{
  "norm_place": "pre",
  "norm_eps": 1e-05,
  "init_std_down": 0.0,
  "optimizer": "ademamix",
  "beta1": 0.9,
  "decay_fraction": 0.345,
  "seq_len": 1024,
  "train_tokens": 448200000,
  "steps": 6839
}
Each number is 128 + 32 x the weight over its row's rms, rounded and kept within 0 to 255. Layers, rows and columns count from 0. The size above them is the row's rms in percent of the matrix's.

# layer 4 attention key, 448x448, rms 0.0438, rows 390-414, columns 128-191
size [131  90 167  68  73 105  80  88  71  74 111 111 101 113 123  98 110 107 125 105 115 109  72  78  99]
[[122  55 138 105 139 149 130 130 105 115 161  98  74 133 175  91 125 174 150 152 149 113 152 124 144 117  86 116 161 109  91 139  87  52 114 101 113 205 163 164 133 133  42 102 116 110 160 165 127 148 154 150 106 115  62 115 127 165 100 149 154  72 187 142]
 [ 99 112 140 125 139 123  94 142  84 133 159 161 123 107 196  93 150 187  92 167 130 116 211 134 210 107  87  88 118 141 100 122 191 138 117 138 117 116  80 182 116 132  94 129 151 154 105 171  99 177 151 124 121  98  98 176 138 163 147 117 181 104 171 160]
 [136  59 143  99 174 148 119 131  58 125 191  65  56  93 176  92 148 186 100 139 109 133 224 131 138  91  94 121  88 130  95 157 131  91 163 173  92 159 127 124 104 135  39 108  87  98 160 175  92 138 145 135 118 111  47 138 146 159  87 182 130  84 156 160]
 [ 94 146 108 112 142 100 154 138 110 129 138 184 128 139 204 122 181 139  75 113 128 153 138 118 131 100  35  74 119 113 116 130 144 141 122 111 121  96 136 157  91 152 124 109 114 145 116 149 125 187 121 121 121  93 133 143 146 104 123 113 194 150 123 121]
 [ 91 165  99 123 142  85 165 139 129 127 109 162 139 135 154 128 165 138  88 129 128 160 109  94 141 140  61  76 121 131 103 134 144 159 108 111 139  81 152 149 113 144 149 135 155 146 140 154 130 184  98  96 148 137 117 143 125  92 108  74 189 131 125 111]
 [117 114 142 126  80  94  95 148 164 160 151 161 176 142 136 204 105  89 110 113 158  79 133 179  73 158 123 116 145 166 162 104  73  66 114 123 125 177 176 170 120 119 158 124 127 159 134 126 113 156  78 146 104 133 119  81 120  82 143 125 121 137  91 118]
 [148 104 148 134 135 175 105 103 128 131 141  92 138 109 104 130  98 127 177 155 123 110 147 154 121 108 187 192 143 127 163 119 114 107 156 147 131 187  79 102 145  97  93 127 125 111 117 128 109  73 150 153 116 115 128 114 118 167 146 181  69 115 135 160]
 [119 112  99 121 150  89 168 147 124 118  94 141  98 107 142 137 167 163 104 171  96 183 127  91 188 141  64 153 117 108  85 125 174 131 168 160 200  59 152 105  73 133 149 119 170 121 162 133 105 183 139 118 143 102 114 182  98 126 134  87 152 115 137  71]
 [153  74 146 134 126 157  98 116 132 146 141  79 144 107 110 150 123 107 158 137 135  98 140 169 119 137 188 186 133 134 176 119 128  91 160 156 139 204 112 103 135  88 127 124 133 130 115 135 105  71 146 139  81 108 112 109 112 152 146 174  41 101 121 163]
 [147 120 157 141 121 175  98 124 117 143 127  62 126 123 112 139 111 155 183 145 128  85 166 167 114 114 171 195 163 108 144 121 113 107 153 157 133 176  97  88 151  83  84 115 133 129 109 114 109  71 126 124 125  92 139 100 118 163 133 171  53 138 132 139]
 [129 139 151 169 165 217 138  54 154 144 108 174 109  99 121  86 152  98 157  89 133 113 162 152 145 145 144 154 110 115 111  81 171 183 104  66  86 100 129 171 173 141  88 127 123 150  87  97 167 102 176 148 147  99 184 120 171 163 162  97 179 116 169 165]
 [131 134 123 124 132 112 164 127 192 131 185 152 141 154 145 134 142 124 152 141  71 116 175  95 167 124 124  87  95 115  63 108  74 177 123 112 165  95  82 144 140 148 133 147 112  61 169 145 133 107 139 141 146 143 187 172 120 158 102 131  97 122 114 115]
 [127 141 123 143 109  68 107 187 163 110 178 133 150 202 140 155  97  89 104 105  97  81 140 135  70  79  64 123 116 148  86 151  96 155 146 144 127 139 141 149 129 102 154 111  91 126 114  87 129 133 130 157 155 172 110 155 139 172 121 162  87 127 102 105]
 [174 149 133 191 142 109  96 147 171  98  65 136 114 149 162 111  95 106 134 136 139 106 153 126 132 135 155 158 107 165  84 145 168 164 155 126 195  79 116 120 133  86 144  93 142 152  78  93 111 104 154 130  84  76 137  90 154  88  95 128  73 228 127 169]
 [132 161 121 110  60  64 107 147 155 110 136 114 146  77 142 140 127 126 120  95 105 141 112  66 112 139  88 103 123  89 116 156  99 130 111 151 180 166 121  77 104 111 151 129 132 132 136 107  73 123 147 133 104 126 114 111 122 112  84 196 131 172 124 119]
 [128 151 108 106 119 116 139  97 113 159  90  65 111  78  88 156 185 140 150 174 125 143 114 131 121 162 128 160 170  94 123 152 179 135 135 144 176 122 162 126 100  99 157  96 138 191 161 110 137 168 117  76 132 125 100 135  70  53 129  86 175 114 127  75]
 [ 91 163 142 133 144 191 133 104  83 164 133 125  54 173 115 111  84 163 131 135 126 127 171 159 146 100 102 100 184 107  94 112 115 100 125 134  50 101 116 123 119 148  49 129  96 103 146  92 121 150 119 160 178  99 163 137 122 152 105 162 158 107 134  62]
 [125 114 126 142  90 171  91 138 164 146 160 192 151 103  90 124 149 150 134 139 157  72 121 111 159  90 136 129 111  96  80  97 203 105 129 124 131 187 113 143 102 169  96 114 108 136 145 100 143 146 137 164 119 125 129 216 177 163  97 117 191 107 196 120]
 [134  78 102  94 144  75 156 153 168 132 160  96 255 129 180 144 158 164 119 186  80  98 149 142  89 164 101 110  91 114 134  94 129 125 131 185 153 116 150 127 192  99 147 118 140 152 131 123  85 152 115 147 122 153 179 124  72 100 131 111 147  92 112  79]
 [109 188 118 137 122 204 136  89 105 158 126 135  75 121 116 102 160 131 127  92 181 153 148 151 139 119 168 139 138 107 166 110 147 158  66  69  74 165 126 138 135 150 142 129 131 144 133 127 175 138 170 135 109 130 158 129 164 103 167 151 151 133 131 171]
 [155 132 150 117 143 143 151 110 124 135 111 144  97  92 150 152 194 129 183  98 141 157 119 140 116 173 141 154 119 127 129 140 102 127  98 144 126 102 132  93 178 127 127 154 154 120 143 140 127 105 114 104 127  88 157 105 120 146 163 108 171 119 127 104]
 [111 235 125 138  81 144 104 117 131 130  96 106  93 134 125 126 110 159 165 149 133 117 148  98 126  95  99 160 146 107  62 184 132 172 137 150 174  78 105 104 109 108 142 109 134 131 139 102 127  96 124 123 154 122 126 100 154  93  70 143 128 238 132 124]
 [103 180 125 122 162 112 159  96 110 126 127 164  74 154 119 128 143 160 118 136 119 171 140  96 153 138  52  93 138 116  79 117 152 166  94  93 107  50 135 151  89 180 130 137 117 125 136 133 158 186 130 103 168 139 155 167 145 107 144  77 173 123 128  93]
 [131 103 118 107 165 102 132 140 160 124 136  83 206 102 152 127 123  82 138 114 122 103 117 130  95 144 121 157  90 106 157  99  98 105 126 159 150 187 128 116 198  98 125 137 170 121 109 142  89 115 154 170  88 157 143 115  94 149 137 170 140  94 118 143]
 [133 146 133 118  79 187 131 123 130 106 129 162  58 179 159  93  98 130 129 144 163 150 121 123 156  83 208 135 169 146 114 126  80 123 101  94 124 103 122 116  98 120 134 163 115 127 141 134 169  66 139 150 153 103 141 174 152 112 129 103  83 156 151 126]]
# layer 4 attention query, 448x448, rms 0.0459, rows 391-414, columns 128-191
size [141 102 174  76 109  80  94  75  78 106 114  99 113 121 102 111 106 119 102 108 115  83  88 100]
[[141 140 153 136 179 124 185 153 110 151 102  49 121  96 159 143 170 117 119 110 105 143 210 109 201 100  29 134 177  93 123 134 159 159 137 150 119 161 117 109  93 118  85 121 125 139 146 162 125 121 138  92  99  82  68 183 151 143 131 198 161 143 119 129]
 [207 115 107 161 128 166 169 126 157 143 142  91 164 155  74 130  97 133 151 131 172  92 114 151 102 170 208 148 172  91 134 111 135  95 151 155 115 185 136 144 141 142  10 162 107 104 157 150 123 112 119 152 152 109  96  97 182 182 115 145  85 113 134 145]
 [146  72 149 142 159 149 141  93 108 156 129  32 110  65  93 145 168 127 121 147 147 130 188 121 168 140  68 117 140 107 104 169 125 113 160 167  97 183 128  95  90 100  44 131  92 132 170 181 115 125 148 121 138 109  55 168 120 145 117 172 157 112 123 131]
 [117 121 102 127 143 108 111  72 106 113 169 113 122 104 116 106 164 133  47 173 165 155 139 145 104 122 160 138 121 122 146 135 124 114 128 144  76 195 100  82  92 120  87 153  96  87 178 152 152 134 138 172 164 155  96 141 130 133 158 128  80 106 154 221]
 [115 110 150 128 123  82 147 123  87 125 141  78 153  74 132 114 163 138 135 118 104 104 164 111 122 119 106 128  77 110  95 142 134 127 119 120 108 123  60 108  90  83  87 124 125 146 118 163 147 149 144 106 138  95 118 202  98 138 107 160 107 114 110 144]
 [162 154 143 155 104 129 122 156 159 138 107 150 155 169 144 153 109 138 187 104 100 136 102 111 128 129 110 136 131 133 118 140 149 169 156 118 180  56 143 168 154 146 147 124 147 176  80 101  94 134 102 111  76 129 174 119 115 124  98 120 217 128 106  52]
 [147 156  98 106 116 120 162 122  98  90 156 182 137 140 117 157 121 116  90 137 114 148 104 122  94  85 161 169 136 173 150 109 103 109 131  96  91  93 133  78 195 141 172 114 159 101 143 138 166 122 126 141 123 145 139 139 140 125 150 129  73 193 130 133]
 [180 129 152 147 139 141 173 169 151 155 115 131 150 149 141 174  86 117 176 111  87 111 115 119 125 154  64 120 151 111 108 167 169 126 176 142 148 100 120 158 133 115 122 104 108 179  50 116 101 177 162 136 101  97 139 126 128 134 105 150 165 135 103  63]
 [182 138 135 178 146 105 101 137 148 169 122 137 182 153 118 136  85 112 135  84 102 124 100 104 141 126  92 105 154 148  95 144 137 139 166 125 163  70 155 123 135 156 131 108 142 201  80 135  87 180 102 114  66 120 155 162 155 142  79 146 203 108 128  41]
 [134 106 142 116 133 140 130 126 173 150 102 102  78  93 105 133 140 138 129 122 188 145  78 145 144 111 135  97 161  85  94 178 147 153 137 145 141 141 178  55 128 132 146 110  99 121 117 101 150  74 130 113 102 139 126 120 107  67 108  93 224  94 132 123]
 [129 118 113 107  65 101 115  63 138  94 113 153  66 134 156 134  70 141 125 118 145 166  89 144 102 142  88 113 170  68 142 115 152  47 118  90  89 158 178 152 111 151 134 127 162 122 120  98 142  35  72 134  65 103 123  65 130 149 172 121 155 113 179 142]
 [105 134 103 104 173  97 124 133 126 128 142 130 135 114 154 125  91 126 114  53 141 102 141 140 176 161 158 142 100 128 168 104  97 107 109 133 133 135 129 230 120 133 159 133 201 122 150 135 124 111 104 113 111 107 121 147 143 136 112 174  51 100 151 102]
 [156 151 106 131 127 101  87  81 148 131 118 138  82  84 196 133 168  84 119 121 124 123 151 162  76  90 125  52  80 161 133 130  99 136 129  80 109 114 162  92 142 105 131  93 161 115  87 167 153 125 110 134  58 160 115 179 141 140 166 131 126 147 112  93]
 [154 151 117 132 108 132 132  84 100 133 157 162 160 104 145  63  87 124 147 181 126 127 161 161  92 126 167 123 100 195 168 104 111  98 162  67 118 172  68 160 129 101 139 113 164  93 140 163 150  98 115 141  95 176 139 117 110 149 182 174  48 185 138 129]
 [169 146 148 138 138 100 158 143 110 105 156 141 146 195 104 146 132 126  40 122 106 157  98 105  80  67 140 142 104 136 110  93 170 134 121 116  95  73 135  76 159 148 117 131 114 115  99 132 157 184 207 127 130 174 113 132  98  72 101  97 110 150 144 103]
 [117 121 135 115  77 134  70  83 169 104 178 127 149 122  94  99  83 131 110 111 133 111  88 131 171 128 195 130 139 104 139  92 123  61  75 121 188 135 174  93 127 165  99 128 127 119 176 141  71 118 137 103 163 134 137 180 177 135 135 143 142 122 152 159]
 [149 146 152  41 144 142 222 119 108 150 119 143 127 142  97 125 111 138 155 109 142 151 130 120 157 132  70 111  94 140 151 120 127 147 152 158 145 106 129 169 189 108 151 143 147  77 154  91 123 132 117 134 143 118 151  91 132  61 147 146 133 133 113  71]
 [ 97 100 133 158 118  92 154 125 122 112 145 154 173  89 144 142  86 118  61  97 145 121 128 104 209 121  82 145 153 107 112 110 192  89  96 165 106 145 157 140  68 118 167 150 151 143 157 166 103 122 149 126 122 119  97 184 166 116  86 163  91 107 151 162]
 [123 115 190 126 167 184 156 165 124 152 106 123 119 133  86 117 105 139 167 123 142 109 131 145 161 126 110 113  86  87 144 145 121 129  95 129 153 153 183 134 139 135  96 123 111 146 123 104 110 102 107 104 120 107 133 122 127 116 137  82 212  67 116  80]
 [178 112 163 136 125 126 107 122 119 117 134 115 185 119 119 148 111 103 137 145 158 122 117 102  93 126 106 146 174 151  77 174 160 132 209 119 145 167  83  84  96 156 115 121  93 122 100 124 151  95 112 159 165  92 102 134 117 133 108 129 130 133 184 147]
 [158 156 125 125 146  60  81  61 124 141 138 144 160 140 106  85 129 122  93 145 141 202  79 132  97  53 139 109 128 153 137  90  82 117 184 120 100  89 123 116 128 154 136 130 156 137 121 134 134 122  68 171  81 184 166 179 106 143 162 135 138 181 161  84]
 [111 111 136  72  99 106  64  91 142 103 126 143  73 126  94  99 139 157  74 148 156 149  88 124 154 115 163 140 123 134 147  92 102  92  91 107 104 124 174  60 136 120 115 140 112 117 180 117 150  60  99  95 115 168 116  97 115 127 145  88 145 114 148 176]
 [146 151 151 187 109 169 150 124 146 160 194 122 158  80 155 131 147 112 159 110 154 121 147 108 131 175 140 150 166 129 143 166 183 136 208 117 148 202  78 170  54 147 127 148 135 134 124 155 101 125 110 122  85 145  69 171 132 154  86 161 103 116 139 142]
 [146  99 120 173 162 177 139 170  98 142  73 132 119 119 130 146 148 120 183 124 119  85 130 147 116 136 116 120 119 117  94  73  73 184 108 187 150 125 126 169 160 151 140 124 160 138 137  66 127 109  93 159 213  46 175  95 161 141 118 143 168 135 143 127]]